From a checkpoint of a small transformer trained on Wikipedia.
Size: 18 layers, width 160, 5 heads of 32, MLP 640 GELU, vocabulary 2048, 6.04M parameters.
Architecture: LayerNorm before each block, tied embeddings.
Each number is 128 + 32 x the weight over its row's rms, rounded and kept within 0 to 255. Layers, rows and columns count from 0. Numbers have three digits each. The size before them is the row's rms in percent of the matrix's.

# layer 10 MLP down, 160x640, rms 0.0665, rows 0-159, columns 0-79
099:087143117126186130118150159153159122133164139121105086098097120106173153149160163173123165125184137127088097151172125094160134134151117146167106108138145111127148114164142101125162143096110122097118078136127189198095137124137133133111164112
103:118162140102166117169129106146131163097135136072104171133160187093172129126134132195145167154094126179177122079099097151117082139113088140114146096140126126151087166146138100131163145089115090124149107129109133087103194107107117148039142101
098:158131118085158107159125161106065127126177171139137125096088118122132140192126126104133135139090080102172153086119157137085126188128128105133118057142158150072021142164161076125140180123109108179171136116112084112117109124147142181159101111
102:167120080154139092131106136145116122065141149158087085163096123136101126135155126075110146147133091155121073103092152114127113114136147121080122144140085180073135101086159132117215157177124163092150122094135142128067160115093144130174114116
099:155112134136075152110145085124089146146168158161193191159176100157104143139120127104101159146106097076112153089163131092080087134166182155130172073119137170164151082119106123106188124130201140142138163056155129079112101131082116210178107129
096:143105136103169097166088156183128158152128132083097122118159108112119143106181176121094121149195144121082124099160126034173098147147119130120155124148127173159141126131109167131102121077065170137137132141121081139138113109116160138161153088
097:223070168061122085134114147114147039110137144148067181105111067125140158169105099166089185126160095145116074130110147106172142152195101107145128161192116119146166169130109145121096062098121116150164157180117144089102075140156159168117152122
096:133130094118134122082107107130141091125088121130167121166119199095148200154124162077080081146099051100154156153106142151098121110111125094114137137124132169091128115137079136126129160100144151106097090193127116159111141127091141174070129115
101:136130151158155137126166165100205079132159103133133176111168085176125086123154095153107106172117084133127136110135108180115078218147103139137152156083143086169093111170151164130099144081092131148088115153156108105052171131153105159134075135
103:146096142087159142162082110117070117174186071127164048087135132136096100104177150170129133134060131116137120120085137145171132110119144103096133086134140145099141138082140146141086113089139127130172199133149143109101104107104082098125095155
093:104112059175127075112162125187151173171110121133075097130116099110197089198156114116157136101072113133119109105143085111160156090143136137056141154130114123143170143144172147076142112072169110128158118094127158139115093088105146093135103141
104:153137141084106119197157114163096126145159088094100144121096160084113166120102190151116156108134127183079073186081112112148118118123107131079094117126107151124125169130044079127143097124107133199151128115115160116104151118199142135165100167
099:040135202122141119151119172107146058124098115110099154158082164179096089159135096141127137063166126164162144132120177125180117132122129118155148118126134136125036117152162153081077072125155146118129134183133093106097075212133148106122130133
096:134145151084148137163137095086156200108149192113165153108109134097158097139122151082072139128163108108183125130148139126129171168170178180122162141168130093107111068117112111138135147073063114112087136173142138106163118158107063159109128093
101:157138112130063217130160113135139127129168158129121132154134165068115143143126089102109156121093132178116160124093125156056146106121130139167117159184101086157150107135136182188162120153103052138108143155091081157095135118108108187114115128
100:151102162115091073142169087062115208080164105147129200144194160121121118150140130128155144111180125206133135185115091157156125205125147189184090153128172167079145132136110088128218097169172072109102091101172111136170124164157104141097144136
097:131090124127113131166101112145104166133136123067113185133137152087152128144124106146097151144085111111160096158164103114117184114143118132070132107097121084126091086187115134108166109169126166104109138110156115152129108148132144168056119085
099:130140121068154190159102137104098082161145130110119161091156156155098107076110206133138148125100158133094141160129169094104127152128125157212163134099103143143151143130131124060134113087170089150136113121156157134122156132153102126195137118
097:099111152082063107137130128139124148129125185176061114082079166045056109190140130152097177100120106128101112133139163126092116121133121060093133150165140090143128108139185157129165100129162107164101124161118096126150149162120141129117115124
097:125155141088191025116105112104043140135085061197159180139162173124200120113134117182114120113151082147095145119161053055109143129162096132104118195115133139191108145142129088124139112114134138143166114125133105128173124082115131158106120144
103:155157092111065137210116107103113128137101154162072170148106110150104116082201110172147091072137083123148138158166117155143100113083105114105111140136174099133124064126062184110174193150124203145183071150167160103130130110122071135126133077
101:137083164173068109131130099116090160158104132077132121162151094115143143158144094155136184091127152119169095137119114149146188147143199100162130152099163106095066151132181098135108151095077101128103160149078126158106153058133075133100148063
098:114131161150187112098166124147134123137160146071132160138155113170164141128150077120098168104070144108164109158121113124164116130086082149155142174157095131107152120126162132175128083119156174153197072131194140141077186192086142100063155139
101:118125146084200116096107184141110128154079128139136116103102131142099149155118162109142135102119120189082066164146114170189104114158182102142145107131100073118163110061154149120135114076131122098127217151128129097163110165162183130101138100
106:190097108146137105172210124080193217145135190170097113127073080159173170186127172133149104185136164141136117125076104153134138113159088070145103127170090089123106151158166148109140164163110119141148125144144134139176101175123135139124136164
102:125130107150115125169123145070141193209105196114180192153162083139137145099105102131137063064188071119140148106127126085150145180181127097109114115111106157102158137133223130124113160082101125109081119138178142127149109199227166164145089160
105:098133161109125094143146168143181098177150156099142111157089164106103117150215090138165070094162173165141101097136138160163101135149129090111157106218096130112142023105068131114133094098128132152056116124140130170129133136110167175114189121
098:128146117131090089058129098126160083086145140122084144147169138128103181108138129115137114094156084143148165138159154180162123065092068173146135140150095176173113147101166133114199145117176164084116181109154146166060103097129165144174131113
103:074152177119103121134156087093100141093132130203135115153119097176132116052141101138142121166113120158092066159138154120127096191144139099118092141132091108159124091101135172132125126115110123139094078173107180181188090155173135188128104129
098:106136076129154131100162118144042092089143162099174124122102102133131131115120081079171128094172083116025095137083133145129172111119136103125131165047095121105144134087099138195146094123219180062150144131135140118116184177171123121157180086
099:103113128104143122129134101110158086159111133043174150127127104145207159143144122139123125121167141156095107156076136157087102085132108125145122085167168177109171119133119115130095110133081129178166138171143096135135163114150142160059150147
096:111111078124193163116157105109116152157107143125122133127153108095081113137080075120079103128081098125161142091165111118133106127111054110129082154127148135099145140101113130148137116181151091098129127161106090169129110120132123064136102152
097:145169138117087102124115208121132125100114133078109147124086140112168153106139158112174095133168148065186111101188129091119115150165156132167140128140168095142170147148176133126118117140103080125139122114155157183158123179119191115123149101
095:138123125109131105157132158141160123116107161148117141098188111128131164180193131103160102151098125102104169144144110141185083106139171109101102125091109121175127147151147149164107188163148153185139122087157116159124173100147145119139106121
100:140132166117147157158124102140103121140161131098119112133138135092160140124123158096163100135052148138140133149141126110084130150097141105118102121199151147140152096096157065098125087126123169139136150097123170166139202113119159125171118099
096:135154164114100113127048110118125110100086117082102109120156159111125085113093125090116128123095105126084117189067068079078106146173131118132145141111123058124156139107056175129129125206134094104142090129055152067117108118144168155125123077
101:130127144165140113179136104104071105068129156154087169167144114107160155123096102139109191147106093087155074137117082099071078101107087130121148158111164105142173107104106106119116196108172125060143147111108129111152132176132140070124087134
102:183065051136125081136204144192031179133064125149158180156118138134130139116081138085168115148127097160136074155138144115110094152122139121135185073153154133118149145123112106170116128107097188064132113111146112133142131113194121138154145158
096:117119147149159163097155190116191099187177144139148152148115090161118135143167140101138132126161133100157149167148126115135149135067079136077094160139090175136116152134129115086158165174142119094108147076139092119163111132131159147117172119
100:108093158156083133145115129130124059127155122145133089129093145139130179091143073133083161108213132105131170056117121143108128202077113158188115126144090115163158167119159107143130079109115127141133137119138039128050068063159116077099161154
098:150126156142094168145183178140133097084144199164139197132152113129168122123143103106158106153096167125104139090224136067105138086163138159118146138157151164114095100079158153146069106132118121127108130107130107147133065128059115181103160114
101:138061099135084119144149112135105120142169140093128114069138084134073079149168105120092122125122177084078207105155118055095141079143136117126121150128155158139190157107117173159129135136113164084144127075075118110125131150120147120104147137
104:105156124105175075123182153182156151060121148141136216051124126125141099158117110156091096101051147145151091165140190112094174156133175071127154073118102124117166112075117117108104180137167120165115165084099095102053076178083120061157069086
105:181114100164142111097098162102086160113110111077157146165089139156132109180159127165126125073120165118168130145149165100120166101134125162124131130181169151150132143116118152087153057143174090137119153173148108100115151122156108092171117134
100:133158138112084145153121126074098104108105103103124124166191107120131144138156190099140057119150147179130116115139162155124146157133107091115225139146186140092195111127140093111117153161131158129148153126143145163171138134170135135086140134
097:101130127094085198119146161115116118146157127158215110124115150188088169116148135132113171146105089072135131140096089146206139120124132088132127123180108172152150133137129147133106121101152102065126147144109160162124118124169164124186108154
108:091166109113155124146108113174095171104102131115209087132161068121118109158108138108136133132174110144098119157154124129158119084147073207151075145095142131084157098150120102103111141137137159165118135144150076121137189078172110102212014159
106:139153133135105067142148181090134129155139107162137143119092136152078127126139132097210130129168096063107131149168101079079109137135143128118151158097201125139184128077143133144153107086188161086123184081106113112140162120189106141107166135
099:083126126137084132127165113120188091147160134135111093142133116110118116131189086117127146158128137146080175037124117171125143159125132112092122124100175119048075154160162133161103133183078142133153105138109076167082096128101183140084155133
095:198116090165116185129127135145173094132165135126166098116093175114161080118113087109158184126081116111106105198126079107123116148121085073157104187110130072124109073185128035145177084121091141157120103160094111162101141107121153123098147066
097:148134117150081144163203111118119126103163109115160080044139137249137139088110085173123197125103092137173110091138119146166156113036180118136167093094115138123058072121171109121078198076153156115156108117099160089088052118146154128120067179
098:093119151104126156095082107198113107105114182175092089155138074109158102135110125121132155038089099114194119197147110155184130083144121090146117173098150150122113145136135061099106148081112176158129106155135078113117116117129103175096144151
096:167133153075182104132131135144151127126142160140165163156146082107086147153087136164103171040097081136034113103159136077137140097115132117129127169124156180150050071131149106106114108198121121157138143099091155135089140118123111147176138134
093:175063110158158107122171125158110125140110161124087113147087135118117056132125085180145120149097170144153118135129173129142140185087158166035122087101135145116122105113131131096130156076134176174112113140116110097121171145096141048153114164
100:082157098088142119133155119055129114169099051217145111147145152086077135082175111072121136046172124078127114136112129147105086176096152132046095122153111137113095127151126181142106158152129132150137170052089072119098126176121088076098113170
096:068102146143141166161106153123108159151114112121119068165100122133105096101153131168103130133193178135115133144103081159107131103122101173142117124172119145087141126182159141029130046152134156119138071149144131120148146098130090117124131098
106:117135116101128162153140122174115206162175142178156053207152112124136074157110101112091183093106115112181134178143102099153204150160101121145070199192097166163113111116109120078160095092174105141108139190140130187152114071109132165106133096
105:131128201131103193150081149228149090144134124148119130129079114139121136134105111145186116165141134114190136137093111169130130196136127089156161143124187095107177163165091168137189056127131094132133192158105158087098101106109118153099091131
099:154120134153199151121149137174134125156102097132160213169148121157105128111126080152149151055134128200111130147115147089149149149146100112108109170177104063108093097133158130152128097094139136137124150105084167117138132161128157139165121123
102:160092130131181146111137143153135111102138103067155089115157080180115144175139073098124154092124126107132096117101141150174126110086147119137123152069161116148157123128122103087193148108175172081101174167117123167132136176161084127095096122
102:101146116113131126168129136083134129146095159184075100114091133146119104158186121087170138094196143100103173150120157120105130139130167182037092109095139099084133115184078169110057174065118146144105112112125152028144173101101114125061147137
105:087149071136129135162133155170141166111141099111127105102109127119105146072118091139101109105114158136170132143153084108118174147075176156195172122187100175143123168109099208119130085116113103085137140101117087135208088167178096196171140138
100:099165183140096124172162097113085118104136135137111165168129130096140165097124093130103157174151173121100186123188089109121098156148117126113116104129182090099153126121129102109101108139076074124165123058186122176187131140131092119125166148
104:108119080106123175108113103099120124147152140148137084131072072163107088140153147136116128102153100144159086208182132144123169140150149144146093141183139101148183137088132135124155111146092130128062129144162110119115135056110135140107086167
105:176080105140103105169138092082099129105095095153138148124138155138148138122117143142112128107114129076131122133098111180141122112123090154163135115121151079113196060193198192090079143138101171167133133076137105206134110118114092098166080171
099:093087129140110087159115141164058131167162115178119106197109088126060125073158167122140111152124114136191161096190149134162090141127144115123079181126082113071169186136132094097113149205113094113153104131145124126105121076126136118182049108
092:066111127148134095140110180168161117075065152163139151143190124149077151125038089110142125136135095165175141078108084087100154121102115175115210104085135144121125121128139126200097166139161110119160126059139142177110090105116170110130103154
105:171173163124111138096173139104118132121178213113133089115169162117089074127147061119186113168144102103148139087150109110117160087114159162159100094137133130135151141148155085103141110180154136118106151131120131120111037179121112107138126126
097:103163110070132098157116121093091113085115078113070086151133148166083089097160089097086093173109125078107130113121123145124123154116142182090120113144120167150137086128133163142156176162107113110164141143076087113091078130125093094085083132
098:143103167115132142146127106164134193122131135141154180155157111078146142154082131145076136165168131152124173170093180119142112254196110177160132098126153094173152176112120081080128130124096144090113137105085115082131091094104146165195114126
105:130110153149125139107135145140087188161075163194165124144148115186125086128170143102131157102117142131095172089129114189118098120145171189114105168092129141138106149126129163126082132139158089090126094154122202096109145149127154066117072089
095:121100133098133111089107101160069091084100112104129165133063117129116081126181169143078167111116117123211118133131126123133115139110109102120128083079118154178128134103131072190123180120116041193074184078192180135111117141153149141135165142
103:084089107113097148134207140135111125168143107136165127169131066160143091090123133155182080149117116101149152141128162129125096106153099111102119158084181143084109137090103121141097112094123087112189144132109147139106096090167089112180096157
107:148088054110116089145122189152147104111143126130163148100142176073124114095102130116119148115132186155136176143131121090138090100141089111134161122181088071167151118141110109104133187149097140135141119114177136104084090076071143140115113167
105:161073143147143182143166133132121125148124220102187152122098167122074155071137142122094128142117092085103134142069087106074052131108091124113145124113152129129145099093131099137121124096140123161144127109150173106166143160098154176170128138
102:160137124154168074097086154134095123117185129076150064126215160124196199154179154106135102187145137127168105114079092120122111161142140147195107135137084125126110105105123126129095107170054105145133144162096163142134088084137167154123159188
096:069205172126130135101100129103078122121154108091131107148132139136099088063216104099135111156115069163169078123089111143142137117181071089108151157154150109140108100097087097140113108143115101136094164050172139135081139042119142102110108137
102:154153142090091100127144169153158170151128160139143117135156150127163065146158096122133096137134123195115173157046165147169149098117121108108092105108125104160160102153165149108162163093098140110089140095161114169126073100126100191129090134
099:101132115156169136087153091061133043053150150137129111158148127135178133168179152184101102132170138149145100085167063132136182112120145114149197134121124121136159106156086164128071163135129132129163168142104153092119138054101118100074128135
101:065156111173120177154152165096179114179128165157109100129151192115088105087143151138114060157121157084123140145121142142089144140160027080155154138171168173113163141098164141132091158156153155153160143144088146147108144123103119082098081126
098:128156150123128136148118093108117092049065178101134135131132183112116128133073092146155141110132047117092113132120120099150092141172136195130168163092124133122071140101153089170152092104143189107105093062132166094166113159126128190113108164
096:081093125107183155117082108133118083141122101112146129214127156083112100119148055077114084150146172094156121143116147116086154101174191150117150118108088136113089082184206171070157123077147152125159141141102156112112181113184143139143129157
099:123144148130183102166132106093120168102091112226113136160124097098147060141159176154161117092165153092154179127147128177122133189135101105109139164147125114100132086129141108104113135098127100165068150106172146071077145148106095108132203102
098:092124125145141112123154131143124146080083101142103107177172089186153131118146127088123225124131164163098138127144166175087185115147151160066174147119107103099133104136150114104133127120105149139178063093136114103128075081187128154066096141
097:154107080116133090118084094115100121117120162131059098130144139160066161139166097120118126158162108126084099119106091196102155146120160140134147143154134174130090153172123131145109152180169166096150104128136110138156121148114117141142132127
104:117107103061136148127097184124168119105112069118137107066135182077094142108143089141107092149107152135094150171124163127120101082159079130184143150085160128178188111114129064070118151137132196054088124104137106120147119069122125147064145146
100:119079095146176130132170177120137191131122120105112142157095105118167113165151095113104120141133083140143148135182160155142105141175131230168088170094113124142152170116084135092154113177161151078102144187085091159098162143137102114108113089
105:092128137183128133140125098176074098084137154110073093138202107152144138067120131159140116127095139176112107157118137073159100120145136167120155096088105179122096092132073192129128146129131159100114106206096115109150125099150156135123149146
099:137166103095129160151107151153088140081091063147169101111098064208105129068167175118125153110147101086079176141157114127130101088109140061110124109110134130151144115158140082146135127234090097133138131110087133085211103129116116152138137064
097:187136139166168092181107125108064129138085088124090128159134119204151151088174147081096162080171138090108155114104121055117107126082102158160113149161076082128074085171118106152154160139153066131077146142098153159076194113053088141132111133
100:159112137015198181141130096119129139099157147111124157113115095139153068085143141120183193150160196123145145120119139129136114110080161117109149099138121096146148068174128128135115113153127064172064177139124145084115106186207166128194141147
098:115123093153142121099108149099149106177120103086090052126171139056115136157037111089114051109122107184131084118122142142096167166097090104134143158160133152148109166127152169112123127156172099139161060096110164173168155181109100134125153122
101:144144157155099139091162163128146135185116079188109097129156103146089074171079133183144190070115135109170196199140174146133134146183187162141106160154171086114105112112162089205146186136107160130155132149105146161134187151148071133154110082
097:126110137112134116136172137145142167070119157183064079112080148087176122177077180132104061136078131127162117131171083109106087132080120161089144112108148073135129133076158128153112176129156167156120193125103037127119153092107125177139109126
106:157114187105148156133142107147101126161154064083105161181124183120079146108132186091152128138112107154130124134157168194143134050175198184135119069156181091154130117171150135132153132154179124153121089159107054101151160132173127125175101151
098:136138151136116141097109106109173106102187203166111168139110160171118104134100090128104150060141121141155118152113156082169137158099076065154137148164161143144059093112135153108143112106158105121115142062078153178112125216140109172107090137
100:164121177107152096145166159098099148141103199138148102128083113120135142166139084124164076120125128117098177163158139182105128166107141155161127120141165087165117118091103068137110096129130140157065155136176127141103143108105135134109142093
101:120153132109113142157143181146105151160099152154157103151102117100160125158154144137138193089078114152087160163172114179139150111150114170136172065151109173111095106179128115110155102106115116091186038139031133102137134116148074161152106101
095:089114107096120117104166127110130107172159145095093061138094128116093125129158116177125138148093072145144113141116147130119136164094163104130170103161102140097083099090138115106158078145174160137067152095107125229060094127156155136121099081
095:163115133120091092142046160129119092098120084139114100176102137107080171145092131132106114092181120084133118121150108095120185121105071129112107086093101069131108174125136145203147103124099174150094137086125116145169150101138105099126073219
100:125136091126098119125154109124180168138100112115076160154130106080173116129110147116142116108103156150142138178086114168129110070214129135125049121141099164094151141145083186102160122102115153105116166154142145120087097116162121130125086082
100:157186148163108107105130156063105117129131067121063164179095137124123103118143123086159054135123138118128144170141156149106119063177185150084182135125171104151125146133126157140118124125130141095114169092130188150150111143155158121162148127
107:135140158162141118112133115101185112131142091109144101059181155171102067099136142145106116168114151141171162146075083074121178140162105099108147158127105122137071131133155152129165113203111120144111104119159129145073159173131107176144099133
105:138121096141107161123153080196130140148136066122144197076145167087109111105177158101104115117167151108177176159126063111086096155126073114163070159112151142186193111139134123091104097116157100120153140143126113124114124131098114166123131127
104:122092152119117087130039123127109083097161152142134102110111119158134149125189152134184113133121117120167139161156116102129069095124080119142092132113067184119180153114084073144102094138064129141133129115178143120194132144092163184159104142
097:129115106101181146075158142130148125085152139169101160160141087146173135126171108141135086192148139180098115091168084154181095109169113131108159124134086155087086089141089154118125112130126097101137120137074088087092188192171123087139126183
098:157119102146145072117121119113084116181156101125149131077103111144167107122177200089162093092135147155223153122092128145035126099104140139150136194096112074129097129100092072125155207156105112175117104153116152105106136108134121118167183172
101:075148094107141165161135119108128147167117140099105152104132139135144156136167112101118072145140100143156084170096164104113120116175123159141091136118198108099092131104147095081126077083078113148103057100091116119171162150141121100139063101
100:181087103129074120134094063190100057108124129146084138178154130167101183139114106126147142144142182143139128147111185108146190101128071125187110106160102150173141102124060150161181111122155107156192096113158110141129136059151127089128063110
096:163121104133111139145146158152173104131136152159124139093122185103064111134127127112184128139095122152169111157139130147108181144099094106168167104162190109107161122133053174144088150144143155177115148098094085142061134090105130138093111099
100:211129143159126127104157127151116185144143130084115170169076142139138170191154127153138131137094103180118165134160137133114154146087130105194087143072170172121136171077101163108123105112161120161123152124166132110108115157096126106157115173
101:098114124131143088122176145101060075133098194127151110149169119140109156154152146093172133137159130161144129193144145109123109133179087073113114095138172143162140126122181128094105078134133123126101163159084019162142119122139222163161122141
103:109054145103141119122144101127144094168122129090164075176138132129143093197118091093124082129141073140142167171151104146175166125082111138098171104140128118166114094117140141131089113169120119174165181160142087142174061106112127108086166136
098:140140188173138097151097206124159127109109140117117165042195109113137145120138136120122190080134137116164191117089107149075140143131116113182095138097132137120153121126106129101095098146143095097198131137111141139184153169190131157146155131
102:146144131175079138103199140103133082146117173113160141143109079110058150140166103094106139089117138155145059160135101102162133130104123164125153137099096142143093186134147156105113189107100125080115178192094126110171139142107147179169091071
102:089116039065126136128127112131163174139129173149150103108131147080151155125097110103146082116106071035102145133158138089125157103189126153175123083169118155117096148158152180105119133101101133117187184148116152185142120144075147146116123085
095:172124099139174149130114157161110071129128139106125082100101103160080105130161085056120187143128127188161115162148139188144134110129092161087129160050048110114122141132153124121125107092070125090124132141116178130157100132117142108155140145
098:195106158113095134143068096088128111136187093121132161052106120112083174102124063180124119131107120093132131108138074134149124111043091182164144118117084111131149183104079160117072135124196116167096120120097089072088139136105041066150101137
119:107168127141140075147125072116179090085153162145099144083090116140133080138126099101159147160151112178157087079158094088127143131145155161069187211115153135161091099129109116183128104128084096118147123142180123153121171155070129121145152128
095:113157111073124111104178166110100107103146142142089062150091125117114106099115164153112073095150111139179145124114158140104150149118152123123156142134067184111112149087156130140091127131094103126090099150148122136065131128152200069117113128
099:183108138116150164146151156193106112130100091166146169162080106050136106167093114137093132140150196100107110150145130166130155130088135134084076130146153074092139128115133156145074138202157140134091073094110143163115100100098164176152133081
097:135093147147169139122129163161137158118084124123174147180119125141098172111151184166156136069179151088107170162134123111157145124113147141095134124162134143080183111157126165095136162146112147085165089144119141108180097034137170161157085118
100:132226157147151151161118138150111143044149133117053146146149098169141075120098145126119110151152091124112143072117144180139137113079112144158226127088117129133131145120058155108090167103100180154156140132184149088058104224092159164112099152
106:035146125124149130132086097130128131061111128137151140132133181142109123117171119156137180116171149129111126193101168096152136169204083126171139146089145134115164112102129140176110078159175123128099168097109123134158124072125106145132152126
102:114133113159107105116177099137090102195083121169098098164119118135113145115110094116132110105136110155124047124145068084100153147119139105133121121131125089140150162094150072157118128155153138141132138155114088166142094132156141070149112098
092:141138117129206186143129154051106111166147133082096175148097060188097137129118085161124131074087131095187135124140173144139097124146151106093175148180209108100112148139182106118111126104172139107064145130114065099144135112138108074078067080
101:104123159092139137078110138145129122128082193139138079158114134127106141126149126127099098203116090079137147159177123147188114118100085139174122143184109099170145126106105072180128210105125133126142138117119137161125079121123077080164081101
100:178166123174191154146141107098097118140124142165130145183061109135134164087064154155168095196169082190125137144072129177139077091101168096112143114170069097156112153166086111094138115121132135117130125093164139112159183143098119136150121138
102:137178166143106087100100077130178109189119108166105143082194124197133113132163134084096159134178131188119154123130121134097134111126116145121146119136151142175143137076101077116132096097147130132144175140166142146133130085125175138151140105
096:137129192174175137108078117160111074177111089128079094132131141130052078141102182134112052155125071140099133129092101150043195171153108123066137089102128172171076139100160187068110086156120114190148201046080130128083134096117127145092091083
100:069123123169132079119168133108170132053116133074150111172155090127101146158097211133110157171074168173168146132098119191100108135136091129093134161137085101118161106121182129143148181146139167147127092071150158147160134154140103148184114095
099:103069098147085113135143082153175134098115072146133084086116090125171146131131107128088129086147071109131120155101126092117180133137116216057129180124115185112074079159169138169133088091164110155154131153097125165161221140146124153106224111
099:117119156157071165119130181112109114117071126126130139107109133148187190147166118106062093132148091114104100184172102094150143156176076155138144165100192121125132112144104108077142098117085100175154099137134136161114092084154188153131121149
101:142145129112085137134177155145147150090154169171064138104111175173126101166112104087092080149147087195115109116198128131169082165139109099186107082134106181081154132150180179169093128119068210145105123058140129153071114145149142119128123101
102:106150168107143160105131148152139153199108125071086104144191103152167121114133077088129066121147118135140126117146167185145120173101104136161131069117104068134161129146139152111150143111130184131112122169136063215140093144148087104139153165
099:108152091151150080193139139183150111136153134141157158120091168167093052145114184115139156138180111175121162177129095126134166140161198111165062123131038115158109111124133083093124097169182115148139173160119122080077131139095118163182121151
098:147108171151118105165147135166174094168080090147186102122128147112142148100113082066158104116130144096164136130136137143146181091102140093146139150111099065177053125102135079136153109099115142116120183164087057149115111092100100156138120085
097:166089125087124102123100132074138109152073192099159219049129111123085175113112185150145092077093097141128176153135104095162134081155092087106093149146185069127132087133160091098144165097109122151099091134107155135104101101153133115172076101
100:149152136082177166169199114143122091122108095146140217116154125079115166096106121133110106187126132111125175150155145187128186074095141104110114189145144158135111154128103166117166083137156144158119136126109134085138103135075138165176150165
099:073120079139131078077124129143083170144164098138116186144181181177126163149115118136154120174169132219099109153124106119135112125168127109154141184152109116051145163180136119114135136099167130174137147155153114086087109144178120110125116142
098:149149115147164102118109122092133107144136104117136140174184137134166114091116144093116092129138140133169153168092138136177140163147155150148111076129123089117147083065058145103115097124144136063185123195133099137173120119128146077149114127
098:098123096156123107109043156053117136193188161119120088131111170146104085114119076151145116103168082121105148132125091114148125147143164149162135115114109131139132068120073169124062110136156125095186131078147120155120082131124107101140119113
100:151160159157160089149130118136172083104134116127157106166162120140105153102096096129060168095125101139119112122140116182081130153146105133108128141113141131082191096163165121172174121106131134151147136137094153129159118117143168109156112144
094:181098105193164138085180187079125181133108108147053160044113102094137104130100071046089182137203124102084100146183155115087173123142099113134119137124154095136126187144163107151095138118155131080154116135177125138106063117135140142115101132
101:171126063111124118146122125094175113076103202141186120145131119125114111128117115163105099108156120087076191123128133176139115062134083127121113131131168143112121125108165137090141157116094144105124123100180166172133077134116108145140202163
098:093136115106160119117094165190142112125117137138184139089159154145103106081151117147175137143088201132088128105131172143127146158068098190183157127196137137129102129142150193088195165074081092170099130160197174112145118091143141079109154142
101:078144175117138109102133144142072133143051103143101155086136088137110090165195128058108169123048077124131078165164165152096106114147088141156088182104133133140125150146171140127119168196117140164080138132078075109083132122134177114098090071
104:128112165145141161102148105102109166125139116123094157088158118090106142207130032110136163116202097201148168079096116168132148156119169152138164216136142100170114111108146064090133121161126166112154106117167175140061130094156098112111144156
100:102128137136102169126115123043134117146113145089137161134136208144113134156191124169100113146119135171136128098161135092100116066126112099081074137165124112157126142147079176101135149103116131130129119160109119107151144154176127073181079099
096:124140164113205105176099115113123129136186059135170182081132118131135102090081116180149129152125100146122160181157144153160085159103097110136113113124095111132127118108161176125157134200149155120128145123125192120092111156137122167106138138
105:143103110159161123110077121165172104167084149102075165113156117088126103072095134168108120149143135139097081116127111113076171133151116120087131115150175075148138140083118144094154119094147146112103183132122139135141093061124147099118126135
100:119124101226134139175092119164142120067102127121101172159105155056182097106145124073170124129132170100163166102149054203119135086153111113155098129084149105143119129115093173125130165102169107138135150124041136075128134170115080151129114080
103:153130104119101166101122100149113086169143108166165194140129108104112047120123115097132141126158158090094116173170173135094091107150041107108134150132066154147112100133132133130199104124170148129155119127196103124093079191168143159101111087
099:123158143127154134143125121153086114132226131142079101158095126109171190088091175172110106116064160143088130131058141126136149138129145118088078112140113083136150157184118140154130193168125080104098131084121146066127186156119115049097153144
100:130138160142146129103080134166122123133146174164152096132117116167168136073171163138134134145132086126106196172137119050109104137074145082125081148180095133166116113099117117168116156184107094161159124157130124181111171085128150127172126132
104:074118096063193165130138181195118139127163124111161173119141144097102107121121092123116172132120132175116140088099144147128131146123194078145137090107085116086100120133149120182128163120054075119222174160129087181124105162070079151107134109
100:137119104160124138144163150126124113097160060141086148212132147127127180132096114147092141127129163085123142103124153141099119109063057100065127155128115094138044130116097140183131129136120112138104093174125108173105131114143136149145067156
095:144110153123149122157127108175111123190117120150103161142159131105146128142103078194132151071140179127121113148086191135129169122075122136138164166091130216094117133098129160153144096096129149153197124138094116088143139107140079094134098136
097:128155117147107102129123073113181131106127139070064195055136097096195151159109167153085057088182127124107158158069182107126213091113158136114143100079105101134174142131130086110185149152046125147133065146094170088119103145135114193100141088
101:116147095123129201120162191124106092091096113100092157134102110109163130093072145143051123130092124127128201138094034156085089095092151132107156137121161093091094146149063131100151151105120150119160100107150144100143141050149074149135125131